config = dict(
    n_layer=16,
    n_head=4,
    norm='layernorm',
    norm_eps=1e-05,
    tie_embeddings=True,
    init_std_qkv=0.0312,
    init_std_o=0.00555,
    init_std_up=0.0312,
    optimizer='muon_variant',
    lr_head=0.00495,
    final_lr_fraction=0.05,
    seq_len=256,
    dataset='wikipedia_en',
)
Each number is 128 + 32 x the weight over its row's rms, rounded and kept within 0 to 255. Layers, rows and columns count from 0. Numbers have three digits each. The size before them is the row's rms in percent of the matrix's.

# layer 7 MLP up, 1024x256, rms 0.161, rows 342-547, columns 96-127
097:190088110118154150124115095107141097148117158177210093109089151106167162104116141116069119128092
102:110114137077185109131165045156074115114133160110125143078147123169116066103146116139154159135099
099:167149140103116083156093255062122084086163156115120117147133092161150190145154144143138124104165
098:152098129100192160140104152100094115109107190126140098114161126151147154091108089072104123097119
102:149124225126156144164187155172130085115137160179107154111152100095090144120102194166119153060146
088:133151115132138203142156115151186143164100134124156098094078092139111104116096093158106160132118
093:140136125121160124149157109130131115202094106117110108133080113121134086159112142152099143150155
099:116115134080118098154130122083152105139148069192156157102123141142065163071168141118162095113118
102:144153144084131112136133115149166123129098089183112094046079111102184086145160122127161164113151
102:152169145152207130121156087181096097173055125168165121202160156134158115109146128169114129125106
103:100160105114127157170114156051090167143109070106142125096184102117136172134138110140193167109125
096:147091061108158129131158123114097140145145105152138121098090101139153123145132163088189165127091
093:111132117121090131220073157133142159164183185116151150145044118081149096119123151105075180111089
100:163123145106176133125146094114117074120098107164161132149135138108160165175093133141116126112068
100:089084107139125171134074158087158162116136066163173134107183128163147082116136129157145148097119
104:154138136094087116144108118103115180081133153156105116154070156131089148142103152122123146070139
108:150121123101136098130161097148137137116064163102121138115131077131131169089146132136150143125104
098:203118099184142110106155120163132090121130124112111094158106097067111093078100137130203139128157
100:097144133102102108205168128187109142091107137139122168191116129100182106115103100150073150146078
095:198119136110175142139093064110130136171073152162099140149131102149173128130161066162118164089102
100:160156170202127078132107106066140188089072111147112112113150126121126113176166141128134093127100
102:129184105124083230132207155120107178070169098161143188145110159118140169096116164129124132111046
089:080127126114098145136104102097093104218150116195119182179107167181074137118203170069106162083089
098:145103114096108136162125123106139074070132135125109120106094167115111173194114186115168131139079
097:143122173105140167142079165161164142118110099121044124144138126133095137112138135160133148051119
097:132096125142125164133134189160104111139123128117134138136141093126113109119186091170159100179132
100:135125127098078116128080141150090107112121163181126099139182131106122143172141133132108166117102
095:123137141115127132208173102114117090121150103093182148138140196154145179132095188147174147195077
094:169125123147146075046146105129157098083131108192166109123127125161150167118188117088129108146141
098:167085178139101148089131141135082138177176130137204221143136085115099118168136139180128161091081
098:097185108146155117098174130118125125082141165124161121091159103104181161136152115063096189136135
105:211122148105149205206110164108165165190113104087129145108188129157081126143113101135103111114130
098:097132102151090148135165157194062147123135127144151169140150135142151113078122121134128148041087
107:151139120073159141152082143123177090098147107157162147161134031127115159154175159152182126086172
101:123098144085168123113183154120059150093106167120176164085118105132106137126160106106126186064126
108:145121129130129151126089140123102082092023137087128158119131161119102170107071166120115176142130
097:157144122106067107127139112142167115161184115109179096170185135103089126193144120078123166114160
105:167153127085145201152043128160085102105081058185107155110144155091139148108149103142133106156126
099:101116123090148057064140123134149139071160119131097132093113106129106128116140139115156214112051
097:130164086174122140160118176082130101081084176162144084102150183139124143121106091145159104140014
095:134120116181096115133135122118184132128111138149134148105165088190184141126097145124166139175122
096:111148111139104113097172130139122184104107092107160162152124132110101148157112125149149121110136
089:107184085169149148096095153130126101134120060093163104084141089118135115166144131090114076081087
102:082184088121170130204087117183146159114128122135199162070163119124174161190112081145193143095086
099:142185160129113119166124127076145139083139198171148168091114092177157118189103147110039109130144
091:172105157130154144096073104109140089114107123135165161185129146152128163124162146142082095111091
096:172142142131158089150064111119151109096145163183059105198102116134144145197124135075123123086067
097:133150148073157158099124157127101131080107188130082065127110131183117161113119143121122144143176
100:148106112134079162129157092128170195043126141145187090105091087120072123191096216140105108113085
098:167079206148095075148135138142135169151166081163137145058132080088060106087160152102135186124169
100:114111112030142174144122170113098139098161163170104105113145149125182166088090128125134091108129
095:103086152154059097171042156135111045147147116106112141158075168122117124175132122068084143167124
102:138190140150154100133082168074166030178094123139154137092154109069168114134159138120145119114132
100:129108176131101137148101157131188137155138034104142137152139141108126147178143081105163117130179
096:130168149092122110180091146055179082130085139150133155113118159140097108175132147130146164087085
099:087150142146089168147176066199164146159096091128152142094143079131127114117170123170140097061134
098:109141092122077074167143155155126135187144165103092154151160121123157132095100118098124159144120
111:127088139122227103132093101074072120105116100118111101066087100137148195084099193120059148120118
097:108161164164170120140087086127106131121157101118128159166095174125140138080125091136122149123097
106:139091131096139151117191124140139106138025121177131141119105123117082144145129176179116145107130
103:095170139139143135124122167089095138101110121117096108066108107131118138117127101085115149123118
105:073181113121091135101149085111159099089099159203138129109136109082077137179128092182123164179098
092:187144144105111150136124130164107167161171156109119158153146113160149154151169141109101136138095
103:106163147156170159139093089063159150100097134146190168149128075108091122216117108152138118170132
089:099106173057153193108157119101164138129136129153144170139122132142131107149101138120126129136226
106:150146124116069126114137091125139197110123113163118172140150107156118142102122120129110148102160
094:111160168136130133092095151116120098114089184135153125083172094198066083153146109136153121200102
100:118157134067118108062101155038119081118113163121164151099123117131148153183140226105126138131132
100:095130193119175032116080088128139126128110195115128134089110131114088170114139173107128131106172
102:112056060141060127137164165143152115146112127091186128202100113061120138085152100166118112141125
102:073115078135133104090110101151042097119104067217136128151199175140119150130147125069094090097161
110:142156098138130150165101107108140133208100146166165134100152102162134117122155144132069128139168
095:123138148122127104168038196192094082148125158132110114141214126101119066115088124177138154156158
085:133131097155124199108077168094120175145118084102120136097105179122156124129180100112139130128105
112:163131114082132148112120064198099156153140085136090143152130129150176079117140122089064169115132
098:101173098123154074131122160121093063112059156137132146172135124112179120080103112102119146130112
108:100101127132127145126104156146139161146168173092159159153143218124069159094111176118133071075106
090:129133090164107057112121111172118159095113141113130111133151110148127107138196091154116113143106
110:111140136115091106174131118126154163105089117126138062143114207079105167162103149117151128185103
100:096096148105076078172142126189148122185101084110097087174142157084130110126165103143164175113110
088:099120098092120137134166078133135133137129105088117202160130100139162101072133199092113123140140
098:117128125071146087135087110109106142158133133129175079190135106210111124137130172098138148139127
097:136139145107131083120091095090094180199058086102140123109102111102124114105176144058089123133158
102:152164151163115093125098093156164141106144149174121133044126153121066178151036145188116138099128
102:151137197127151087121097136081045070124187102099135117095140129153101151127172124162172131188130
097:077140164102123139180154115121121136091098077176152158168169098131164094180126107096079144143111
095:168092138099121108123178173121124120146117132100163107075091162181125145144185072085088122106082
098:137091159156139143132119127143108147137182201127159123142136147161116147152135085139176137162087
095:175141120131134097154143107133149184160162146137132122108082103043132132100073131093209166175128
100:161116139140149110207126092190139104141079132085162070134128147156098085191171129127124128086132
090:104143187160094091069137149105133098052100151162144131143147116124103073150183131140086125103120
100:099141107131155126152165186183151146094117097135147106124143125122118127146162142159125123149136
101:180154153139117152184126127170092115131166120175144139133117190136150178067128116176116108128193
095:163097149136069127105121127146111123116156099118164177162079123096138104158113121162123108129139
100:112140175111177132149139139155080142105116105161085107196079102124146122131173123128146076119115
103:119129086080184080148119136080127077169118105120129164183130097147058109141121173155156179132124
099:149126144066167092146135121114107099152091146181120124135096114112141095138072109137122089115126
102:119061110174128157129043170129116162083105159102145129140155169146082130155081123170083186096130
102:134118142085157095081106174155157133088119035121128141157159109082133111146119140134152130120106
091:090184116147134205127176143055146109106103146140153113121084168138149144081127178154121198138192
105:167051135130122113138135114111141075145088162098147145151133150123110166094080162133137164108090
090:096135154170135126183148183085206166130111182142172112144079158160125069155132151137122109106074
101:150165137149143091114136154141154120135123128129175115139153122119071155135162126147156153139083
098:169092140094093118126139139129102103136079062147112172128125119107113101186075111121119176090108
101:118120160147081129194078161121096134111118153151121116095134154101152169155204170094119188073117
097:102130128083050125176076110116140146152149148127116151127108071166161122088125110151134163098098
109:100116156125161138177106141159128114115157133096116104158133136087196109071148145083199094151106
102:111149155128133175120202072098126135166119104144111113146140111155154116093166121092078101095069
106:066138163180175125139156135148115131126070060127118105182190145094123167122234142101095176096140
091:112135178080120113104136105149186151138150141142131137171127138135130092127135163147166064196095
094:060129158157103148145120161124184118093102125119136096104150127189121088132156133125127135120146
101:134146144086170085121168159090068113158122076155130141162160103123113200124176150080106110080038
106:190129157142108206150112102118117173136138135065155094202181099226121116176084102158146133083068
100:138098149129114104166110146102063130147151113148149123140176145181143087120090138120100131112133
113:107131166133139150121105144123108125113094119131120165123121101134118095164126174182183100124133
118:096144094127136187220126107132110144120134146168111198117094140132097156182145135064160157213126
096:152159139106095144091213093129203168139113077154093177089127119080119173097152103162121133132118
113:148103193143132179093081075122147129124095113098097153079176132158098109221114139120108134097154
090:142122135142125137175197081180206162187117093114105097087097078129075095156166158146113154126174
102:125153093111104129118098154120033077127121134187131124124181132130139114103157079164028104116084
100:126127130133135138127138133180163190097124129100148169154113095168145104157115142178158140131153
097:155146040094122150195072144096059124127135145142174083111214105152185157121075156138135122135163
100:067073216161133086163058123111163101128073137179112148146084125126127060104109159063112162165129
096:067105160124142149134131149163142175117109164152128148130158169152129105120118100153140152079090
097:176091089104171173120100122104136109104126172147107022176163058145133064083164092113122220143059
102:062156079156146140137190085134180125094104128111136111075194185126162105132131116163102181101134
100:165142103089118079164126064094138128169135157165140073112155178154156082187127116156157155145095
097:086083114090113076085134125104132151129180138171129127080106191064112139140106120147165057119138
099:208197120099134106151152113118130106166094134150099157140154115122067140161108101133143186133150
099:155112124175140084145150108152142122094124094064094090164095058129127182141121218154114116100131
098:107116131131144140163123134055088117133100178117162169096087090157134140135110148133154117102130
098:147130142154150131105100114132093179138131163129115133124127153071164099153084127172117166090131
111:099095086124148105107117131104114145101147216086111145151149161139143132115175169154092096084153
100:128113134136154115160104119107135098127146145139180132147163134161197133146129127119133143125092
095:066181125110149109099124131078134127180147115082135137089170090141083106147164191141178165070177
094:092079123172147069139089137090112106164126207106117122118084145131139103117117191115126101132108
092:172167122070101144166127129102140132151137105123127144125116076126148116124148162112098090168134
104:146097131128118191158161126078131147154112162121091157110142102103131155115116148187069149120083
105:097137107133095070169156076141202131119140151143159155118116100134118146114110136115063139093102
095:071146102127109081126136113138154138124119088176137089167120113103120172120076055133142079147040
103:135115171154110137107118084127097179120153111131132138066125109135099139115142159137101107094117
108:083166123132115101111064192156181107076050135118154124102164118102124179079100159147104141167212
097:076117183071118135137176117168015138130174168133121156101086151131125128140108113153161129065095
098:140147161115172195109106162090124195121073118158126118091069118113113141067115123119117091122141
092:154087177158208117171101141189185139126164158121140195125103147153137117116104099148178114096135
093:125115101125144158095101131090105127127114153097102152102138179132115084085112185158082112130072
092:136137128117121067153186118130175070122127178109118094168136120126100163134135115126075147142120
102:228197165108121102121180120125116111111150114131072134069154165145125112117202133102153099175080
097:103111138117143171136115094041148119112104116115162106091106112186159098119096150120127074176095
102:041073177122116132179096045160137181161153165148144152161135109167111109086115147099132102124081
104:136117148102118082119076120125151177152099122130185127112096096117103135113146111138150073172093
095:123096141129144185132057127167170110116157147187150127145155135155146100119154105126150177122110
094:199122104088107201146142101101157151206131110142064074154105177153167140116116128120120107113123
101:157156174060105141080113128083108104113137094154123145152121149130102103167152158141127162126137
102:176162150114210086114114153111119118105129081150096132073158138102130212120155065122152139079134
096:140191144165104166142049103134186132176151172139101171177122060155131140081168170154133140091056
102:132127136132076070166124124137190079136182117119130119116173169178175112145116106115099189152085
095:119089195137090124047149100132087139090152098151113145125124142184102135147139098089148162075165
091:138078161115147176096158113146062159116170092139105145095124127082130155098178171141100132134153
097:162098178167106097135100114156138151155073153197144124158155065149176158145141107188114146101130
101:173100084035112153092172177074159136144163168107113093156156138164136129123150102117131121102131
097:161130146153095096095133139123145133146162121134152087188122144127096186148154145137103104138164
101:163092103153098146141196147143177131146137085115085162154079101068136137109069159172186127143093
104:156187152113092081085102090115118141107166130134124105116126153113131120102174114159107138094083
103:131166145100154153121126169158154149103119097162153139190122100165129117127132151172122107127092
099:109135118100119096125187113128113158117164116095129134132123113140136169132176188128126132131055
098:099132152063161062078148141137109162093140116110185162068149077099151063135145111178150103096144
097:093123146167129064069137075142071128122173130160137099088144170142181154182113124108073116116129
102:132126146100122109107103147113146139123112170107105119127140151064110127115081134151086125086118
092:147164110135190158095163111134122091147079094195058089116053115097143110148187159091117135147097
103:107120106093150142132116132145156163128065115154091132160159074184167143121095093172108153142077
094:151167096153150176107103101155146128127154118115052169162160176138137112057091094151118128112159
110:141098180119136162063141113118112129135095143197158133084125212142124145157189128145140151088191
099:121163207118134143113163114197097140137116113115135136155173100158122137126171144117085099091091
090:131056150137148129146099161121175064118121131144143075176082129068189153045111140072089127107102
094:087096089151116097175146032162093133129157132113145181189156157113144078111118118169098108140096
095:136156153099110122110163164161133117169058132117132099155074115138123154136159086096143158158122
109:136125153136075140107191134118184122164084151155112141143138158123087123057165118171166151141118
103:151158165100107098130096148145058119125153139142075153151152116159192135173208153092168154107126
093:123087147191138142166107115090126152117146156129068122127122099112111125152123079131162074150166
092:083114100113023156096092097128115134126164108078154160059142179186088091135120145122052170130093
099:155133121151032180142150035084109171100096118139111130101117155117099127154169170191175106083117
099:114136090108098162171142121150070114149109125109107138117116089181155150171142069156133143116088
095:067131133143134139143091159142078124112099170148138087086169123111154138125125127117117110094103
099:080120168089149136134115168104066158121116167137076162149092157114141058118135160140124145123096
099:111121157112141093084089154110124128123153186128101085086163124169146143183154166173128138144158
102:183150128142078121109183194107139123114148109111146143117119127103133078127089166137108157106113
115:113167142113116111162108186024138138143138131097149194090103113112080127089116125123159103161121
103:132192146117102152085094140089136083096095163098135107118139081121126075149118100166186146170089
102:117108138165118155111127124166196144129165136083169124088129140183099165156156120159182163107061
100:139187193113163112108202083120130143151133143081151168104085169103175101155139158137112119052111
104:094140178109109174125141118138090122116076120113154175137020173180090184147086117163063115109114
096:156117178110113153124126172138099129102082162168166145112138158093117146223113111171126146137122
099:117107161112145093128109204145185160098126106109070168093142082087149126086054117095106112043131
097:111103149065165142152137146125075169190071143091139182156132107138083098216084156146129143106109
097:149151126139075162110176137127142151176086108141165120145132123120135162169087079085154151102092
094:152137110091108115101085122120150162149041120123084136124153100077142114125147117146143141153114
108:168134122141112138125103116168100156083147079087132143080125102196107121109168122131109092043093
098:066123182137077081146105181138101110122208089143125142103093152149115127065133156141134091148167
099:194140176092095089111089134091095140142059179095071113196133145119130108108159105083131141145130
096:133141152116137130184105095108146150112105106132130129084110108078108125076126077095110183097133
099:099096177151148129116075094158126078108079118171196102161167136156157096107108112185146116106144
087:139110171136216115113078123132135115186121120121145130163088137093172063129111122121199157108084
094:160040120092090069142071112073056120090094129155114077138102098123164138113134093134119174097173
097:120086158138163174164135070139124186111129107092072153118151097049104146103128155118095124188130
094:118078198110145097146097126121097154103123136163144156149129103143194114147114081113075103137059
# layer 7 MLP down (transposed), 1024x256, rms 0.0855, rows 342-546, columns 96-127
086:115115131128152088121125130085070201081103148076132095131134089130145077134135178131187103107137
112:165098152164096070115116080094121102081087178036109115097062161097151122139119096160132191111173
097:087154164069111108116160113087107218133064104159102087148108100132157139134085126154104142193078
095:095147117186063133156151185086124116159149170087096104125101143149125106144088159122150154179094
107:118132115035085179101135124137110137127147086054183090118205156138122132102139106120154120105080
094:142146151117082088069086127088139125115143128107127090104162091149130190129160120125138097083116
088:140135141113178131150094129091145050141148107106133178121118082212134148101192132090175108106094
099:148161160137157177163128143173165170097127135043097103133183171094175128169126098154085141123125
107:095133118069143117157118087148087145131124083080110081134115164158160113067111132094127171150115
107:090096140112112101106107135068135072061110142123142166121183091082116149107107109136126096133139
098:113169145099116177150109106086130057097118153102096131043143149132066127143152115166131191089122
110:185183127107165066130125136147156162122094133108135151136147142097151082099101076118147154096114
090:085114208158083131076138114064097184123127158112099102108160150121091134151172158110138091115138
098:045099112112135138137144131128068109121142111114129102186149120177101125126172149152119123175159
103:134148125164134119143166132159060133134141186167076112142094170097166140082112144137153140177129
109:122143110095126146148176142195121116086187113147096129143133095101108180158105143114085154114141
096:131134165109119114118159096140185124161114145157149169104135082147148123146124111052104108143134
103:136178139220108083144140185143121145110108035083098135187132103103160099132110165175096140128126
102:100129082149142084095107118080154088112135147080194095118159131098207159076151126080148115140102
095:163116123162100126099138128090120067147114126136161170126162092107084142101074178037167103157163
105:171108090123104104144184153154168102154120130067118094146099136121162120113126086095134120160202
093:129109137126086099161111148111123135061110087181061075123098162122133094154140101163137174136133
089:164163127155091125173083177157141058090121127078101141124109070154156167142108104163111125132157
102:180104084148160150139060134097135127131144135112123074166171120087136124119113107132122117117113
101:091154229102217087131175105114142144158102156105108105175135140161128181120122080096122112088146
092:083113130137114137135156098149113145147144097134071082193148143130178076115069170173134134081106
099:107121108174088135086092134158145117094136141120149162149105119105149146187085134160157133105114
109:081107129139143166133117175167099098118091114185113071113183161113068119145151126167132117130218
095:088177149114077091139129125096080172114131134092180103193086152136188143124157117160130123092082
105:098150151135116124116093142113182162110120129164152067166124098108188151142124186138167118133208
096:127094149140126115137120177160141175162148136151101212168087140081127098131088153176128109155141
111:114126085096051124058150151130223143149088110125119201127156133136133085129102058032043097197146
087:126093143103116188126119144129165090119105157154129094113110155179073152035126098175128148116178
095:111128103188158113162122129175154086081131144101144125165093060140156136125146152103105146043090
101:097119143101167126127103163113140144095167110076094149121123155143186172135168100105108112127127
097:110123122222134175095158144145103166158148106126152170150151143148090099094121136132220090168131
095:134152157177072130233110096133132083148148157130112179122119156179122138167107093189153140161094
105:109164174116162151101099122163122104132158148144161178092170138169169150116068129146147128162112
097:177140125083135131142105151179049100106051079143201151129187136168138165157098122122168157118103
103:105145150091079176079093069103101146148130091206141075124101119150117160159084120131158065135166
088:124084106172175160094119137152109122080172134138138090172121081122148197165105163131125124104131
100:102200109120121106154137140138145089125094196117154102094193103156139171107153128110163143122126
097:057136119147124167095127107105061145161152164162159078114125160069185142149159184067146114120215
103:084161176131138133107153086099139164088112100151096108068148148151088168097153115119076192132060
101:146145165125129124145146086141096091158176153141143119129124126166128196159100129171104130168137
094:165150125093139097101165144210174137088117173163109076116087071124151104058114153134084140102100
088:134117122207115143125066118080115140183095105115118103128102185139134060063128091139175133110110
105:160107107139123139101116131114110064162167151106054143111128101145162133157171183154146115154130
103:110143185122135168132129163087151078121049161144158153234127143119139127155131100152106110150123
100:149173088143152107163083137108133122100149171114104097168149122166147183126163119135139110156108
099:157116137175110135185213113096128088176148105087118139125181103135145149124149127109099104111123
098:108175075188101176195112117092159147115133118162145132136106106096179082128096089174136083110114
107:115132137129169048092095123085124120101096103136100085132165106131121117134125065148163132104118
103:092135073067107051112112144064170189099190174155120124142108090178134114110124122167098130109136
097:085144146106176135113165129127093146144144131072074047171157110122122068171114152086124129122144
105:128072073110099116109138153131123177128100129109116121158185108124101134115129096037159174180153
101:089094184139146088097182070109143132156139212143160119092154130124089128103110140151128113093084
102:126182115178122087120194133185142190176141133092151136162167121123077067078099120112091168117127
098:105080119130168149133111150113153100163125137086111105115170161129070170157129197098167102099147
122:155160125094133094077147151178153076095171166070117160110195117099068104092085093185082089121124
094:158111110189095218124157108134173103146130186135150149163119139131138101095108130209163119112089
110:111112141131123123180089083110065106146136152115175111139106193110132131125106152156184150103113
095:154166097171112150064077152158106139069155081104153113111113148128140118139075137178184078076162
111:110178159121149131100124147185113074111136171176148142135152121150198126105144134148143096138062
092:145166163182121106091077128151169188082124107125106136103112127119149129091140122144099108047166
097:120100138132103108118116069122129149106174073121131097090154142169141136123112130137144081128114
099:105127177164121091069103091185142179140127097174121099146134126126154106123155169121127140081152
105:108123160092099127144154143098119158159112131140106119138137136106132088134126103160100089100118
102:122118127111136199119204150112109139139137102134108164148128060194139118081096115116171151132083
109:147120133144140117166146111105134182149067095104141124177178117189119160108117116152137151068143
095:113168164117160130103135142119103145148104130112134090126149107132137172160082188117130136125106
108:129141129097116124057091126142174142175183111143121105125144163165115143123097056098112128114137
094:176145186098081161128080147114087139099139137147217160056126125115124192071175106115135053095106
107:145159124136182157142134125125155104089055105087083161126165110125124103104126131136200178108097
095:156108134179141091157120141148101110129114101144102054126123050090145144148100106066134150193134
092:136085130077126139162094143144123141135145137135141107153124141129104124146127099136180106149144
105:123137119131114116089067099091082177157143087114095165078109132147175074166093116134120150147114
096:113109057152204210176139084126121188147172059116098154064115160119137115127148122128150074144074
111:118154105163131080101107068190107193069175153150134131175166128182087135115091127104081165132165
092:131112120139066170149158099136094125128122133114099142117149131134120105150151142138158115073150
092:135124150116132056143142169083077065096148149083161111107157060087124146110105179076114164173127
099:144146140082102128128123108096136111154105163131097126130047131111096107119138171135149128073125
101:175114066163070160150104158145143096127142124159148158090128181146122133119083112196122078107115
097:153125152136157147089136085146094128156111106127188117122122158110159110136103159116120127137125
103:119134159165168123139110110172097119145152123108189137109074082086116124102078145115122102124126
099:076110103146108129094131170106109141114202108120135091110126144113114144159066141159155141165159
092:119090120095113165084150186125118136126116151141117120098141060152152143157103087158124155150132
105:169217177152144169077131183053165113119126164109137051173135142133072129116085160105096102137119
092:078133109155057168153186114095164104118072171127133135136046115098136098115170134115144121159135
102:167174098201078131117108163192099145102157086112130154081146166139098069107067105152124064097167
088:133140117160112150125128074095123064115138111130113127143091146150132136174115087101119145145158
094:124094137136118056136090147078129103122160105094152104127147132144162152174109148124095111151175
098:108130133100106111138109133109156182096105155153155134162173154165063087122125148181155153125126
093:120165130103098138107147067096121138117138060195108138086144130139129107120116111161116219137103
094:170099201101141150155141125086154146145114130093184173072096176159071105160120121094148058106169
105:138123125117066147098062169087175143065124122147091142156096093088081102134091139083100138082099
107:094124104115149155161113150134122118129146064133116095124093181135110133104183085130165139109083
104:098191148133110119122129122119160095145189160103042144121086116065084158083140094124092115112154
103:152153159098068104163077148131120079070161113132066151203150139156160154130114091163119119141113
099:126132080071089213175124150128082177152165077107173085116129124085155112083118101207119096146111
103:151116171124131108110109133136113132115157131184080204074075117103103069144097090098152130068126
094:154117080087098109115109122108102114150151092147126120096180173102130154159150126150145142209132
096:116082131114118105167111092085166131128123074105131110096103151089148122151140128163136107121148
100:160166168184109148126113119141147162106138172139113137136103104101080097124095169101163092130162
112:115167072108144105116133109160117177143099090111107105132154169120127164078090100178115131151092
103:066227155136131037060157111104125119167114105127153173166153157096171138186125165111083130126120
110:087047130117129091083166099177149176072133116138146115148093169141145124197120117096059144135083
104:105112182206085109173126087140106186123141123145116127120067137167114120163161115142132103100052
101:135121092146125118159159103112109102099186121150149144164105119145159162179141125115122118144095
099:125082106157147116072096127082056135150154109165127108153145188173119134076163153126165129147172
099:153139145198142107132118103136143116158156136090114166132111142093061098173147068072141118136162
104:174118167136135137165151083207060117132111085147131058131132122135126093120146123138129158161113
109:114140115134148139085128128114163119156115102146189126147186088122121145063136142158140127108175
098:082095059128153165131124058087148105148185189127131163159111082136120088136176197168163128152139
099:139168118104159084117144148232134123076104187182089171123146104142099105116145142169117113138167
101:122110150207159122143164136157113127083087072095134134150131143183118148132066146135150141115125
097:141146164136114179128147149124132086170140151113099078132137114128114101111121153135148074129154
090:092114165193154141099126117136091143160137128143075171114118132107157153152079121164149062152128
093:056138107057073157090168150101138147169111135132152029143129116077074139112130169073145088081151
102:197113144068127131147045133161160151092118144087088074138126103097169109111073173053140108164146
103:126136162169088136147106172104074090134185086172127089139140142120116096171125130076098138196125
101:113101155178102093118101072117161150136080123099110149060099158119118112120117116165065181089146
099:105188148069089146109167185108144148128084139124069113159116124136138129091127115165112091131160
099:159149090153217122070153111130120145081102092135130104142152075088113143120127163109113112064166
102:078136221180146139187177167124077120169077141089102159063090121146062188184096113091124117121122
103:108155081115116070113140129091124095139198124178182115114090114102103150150168165143172166181111
108:133091205130126111118196100144077119132099091143181173092064116094109201111135167088092149134113
092:181121161082140136147131124125161088120152173107115095140123082127126076155114053094187183136153
101:117117067197123116179106152136114149086199124147152183163154139131153157084156162153160110105099
102:144172125090079139150183101187159159168128104172105094128130109182145139138129122152117131165112
100:145133089127147173138145206153101179042137106179117130105132134128118115126093037171179085098136
105:156081158081136080126118180117094216131161134089151133200049095111143124109144120089166103125128
112:124165081046146116162134102099119167130137130156122088163136109181161092061087158139120169135152
108:078141096070149117162168109050030157119145079098067133152145080116128163068172174111177125116144
091:136168094125108134099169173108131098154108120127161128108080102136183137115129079121127094145157
100:055153136122112142054103120102114208123169151164149173136137139071131154176059171088132090130137
103:136119139123173195155129128146156107140121086119114121091100078136121159131138128111152065158152
106:094132096150102115148152137178121137074088146123105086130123198161105109168116133071159185157161
102:161129114181176105170091168152141125096133143094134173063128178091102105142085147117133089161143
098:142107039112120150136128127108146135148116092156144107097135152143100172153137108181118090150094
100:155126131095114122136105085132140154088174152096136067136101153111141148107116137118125053143108
103:157177107141101146128104133148109142125140135153080162120189135172199103112089095172094122111162
104:142137071155164050043085138148176138141083127103108110102156156090159122141209125082096206154158
089:183107047106151149068144082103053165093066110128159124087127149156123107110140147137124139089132
093:163129150111071132098038136117125170121094115085091098115085129124176087152098159082141152128148
098:099133113154180169128132127141147082138107126131139172173105147104182174162130129168183153060115
102:150153112134078143125172095106142098142081139125066138147094114146126171078120124180131151102173
102:135113144108103148089143151097132082202141150166178130125198201184139115116176139138137088131111
099:092140121127158108113141106058143098147115103141110122144090097134133186169168158077060109062113
101:124170113118105088140171147082126102149109143120123099089159107088151122145096133135150119195059
100:238121160139099168081183162132133144122163141160142136109165076142106137047131114119069092122090
092:137128109119108128130135100177092143103112137221130071139122125120082119110075188112134174141175
098:146162144158119087166139196167093158094121162152116134138124124114086117076158116174186158104114
090:061144156133127140118075089127096140157146100137165055111142129163088132117123045094107160146080
110:184130105105097132147117153100148120094150202113124145157040137104136139106134161081193132160138
119:094100083131157117085137094207136128096162112091096155102173141102129149147093086121140128202169
100:141081167161119109096126121181108158161087181117087123100064184107164118096094156126164125129135
092:136066124098102164163109134110080110162122122159092146116151143140183100122137128104109061145151
090:166139129126147137175083123138156082128132169046141048133131119134111158143149170101121131151098
098:131125112092072119121098073122152104106160105156140079164162091052193117126136116063127118185225
101:186078159132130159123099148126142109145170153130195100171125183132097108142144133105077092118092
101:107097091138114099153133170088104112113209122111061059120124102120087094159107178192111110156112
113:138121141151144145167118113114122113126100097124100111161136064090109119114099115125199134069174
104:134143090110081154138125039068118158144153119095118144112179112088120153108165172152181126151084
095:163154180102139162118132127113133074145122124094097106107166175115094149144153103193119163107086
100:108141158138072068132115159126173157082144069062133146133186149133155112091134142139123117118123
098:146160107122126157118115048152161095189147116119134108162159126123147150106184085146149121132091
089:128132111160200155085138095105124148187133150110123158191126123179100132092133138127121163075088
110:179160148050138167067141143138120123136118092093058133126170155078074118116080077076059128117154
088:090141151118096163124096138082110185105118100092142112174231136117142183166145172149123103105156
104:074097077107102106103118127180163142161140178185101104166147115158133101119092054122162113127143
088:068148186139167137121091155115124131132134105099074093124154138158134138134091083140149126124127
111:135185123076129084117149155144090120099186137170103089128186140121083135135191127127092108126137
097:051140147107137160133123134118101156135123162077106108114121090151158121156124096077144152146103
096:049123166126133146149140086111165119106166113104139093090131139205122127211111133146162100119190
094:134180123131166129103150096130121089111092121139106139164157162113075151095171068140191124131077
104:103132172123105067134156148085090141157085126126159145138176137116116134104091169186074151131132
109:167130098065099099112144144156126122155157139163173152119114124117135142133192100104085114140140
104:112171018134088065089126105126148131121121140169087145118197183118107144136120082144097161139160
094:100140114067127098129114152132157176069130133129177109128104124115119126112099123154061117053087
090:082124107136176170136087078139127093148118113128110160137120074081157180147125102103139133134084
110:093126152124144193154146187178099102116134169077156084148145143127131151110180131131132109151125
096:171085127163143101113089122166101157129112191110118090103121119116210138142125091129152183110131
098:141152077134139099115129068149079132175161151115189124156086139086095170121127097115099099171109
098:132157133083094162112110167159131132127165176160137120133089143149176131126110192166093142106118
097:180191121174072162222089106111170178091104089119075097114178119079093122145084081183129148085118
099:123057149083173148074111132110092146105166199180076087132136142105118111139175157107143107145149
138:063151115203161098118164156152091124153110088101156124195145117132114150141067126064116112168159
109:086133211084132136107113169120132139135138176146149116143146097081133133133147139168136132139086
103:146121143114159092135161168089143145110101168135068167085151144192111085121139099186135161165114
104:064177142168158135097135168087139122088151118119093117078087128107134143125128158074052134149100
102:128092107122143150102132109151091110166125160147147073084093134154120090138135098095098143119147
096:096078108135079165109094185183135145095118156116190112103158108093129100143162168154121148096114
095:100191152095170158083180138136091154144135100120196151122105117134105170113137105134133142098095
096:128163090113092133113091145105132081095186151160088138123164129138154158104135136083125102086115
099:100089139122164099118187097144122155106152145164101132124108141151134165225162188107106135153175
093:170144137132152084127093149066162096117099142145138121141151158137116088141107169143127140150123
105:135112068121073122110080084160162148154076122203156143172118164127133160157145166112145151133127
095:183164110092142132125202103143143141126132124166129138147075162086128119167091131109196079159094
106:104154131076117096088155163182161141217141124146138121089081123132177156063206122132171089096118
093:059134147122111082127109150137110102091126094199127106158114103141105115117102091091145113181112
108:115091113166150092148198072137077133134122100160144133125095091075081119174119073118090149118151
094:148140092091121105100133134101158146044109084121149111133187212102109255128147146124056126118125
098:108104141153085141112094129116084138156094175132121132095122103063180118085146152151148184233154
100:129154167119101054133162186116142134127176104105203143130133177128118097102117191103090131122110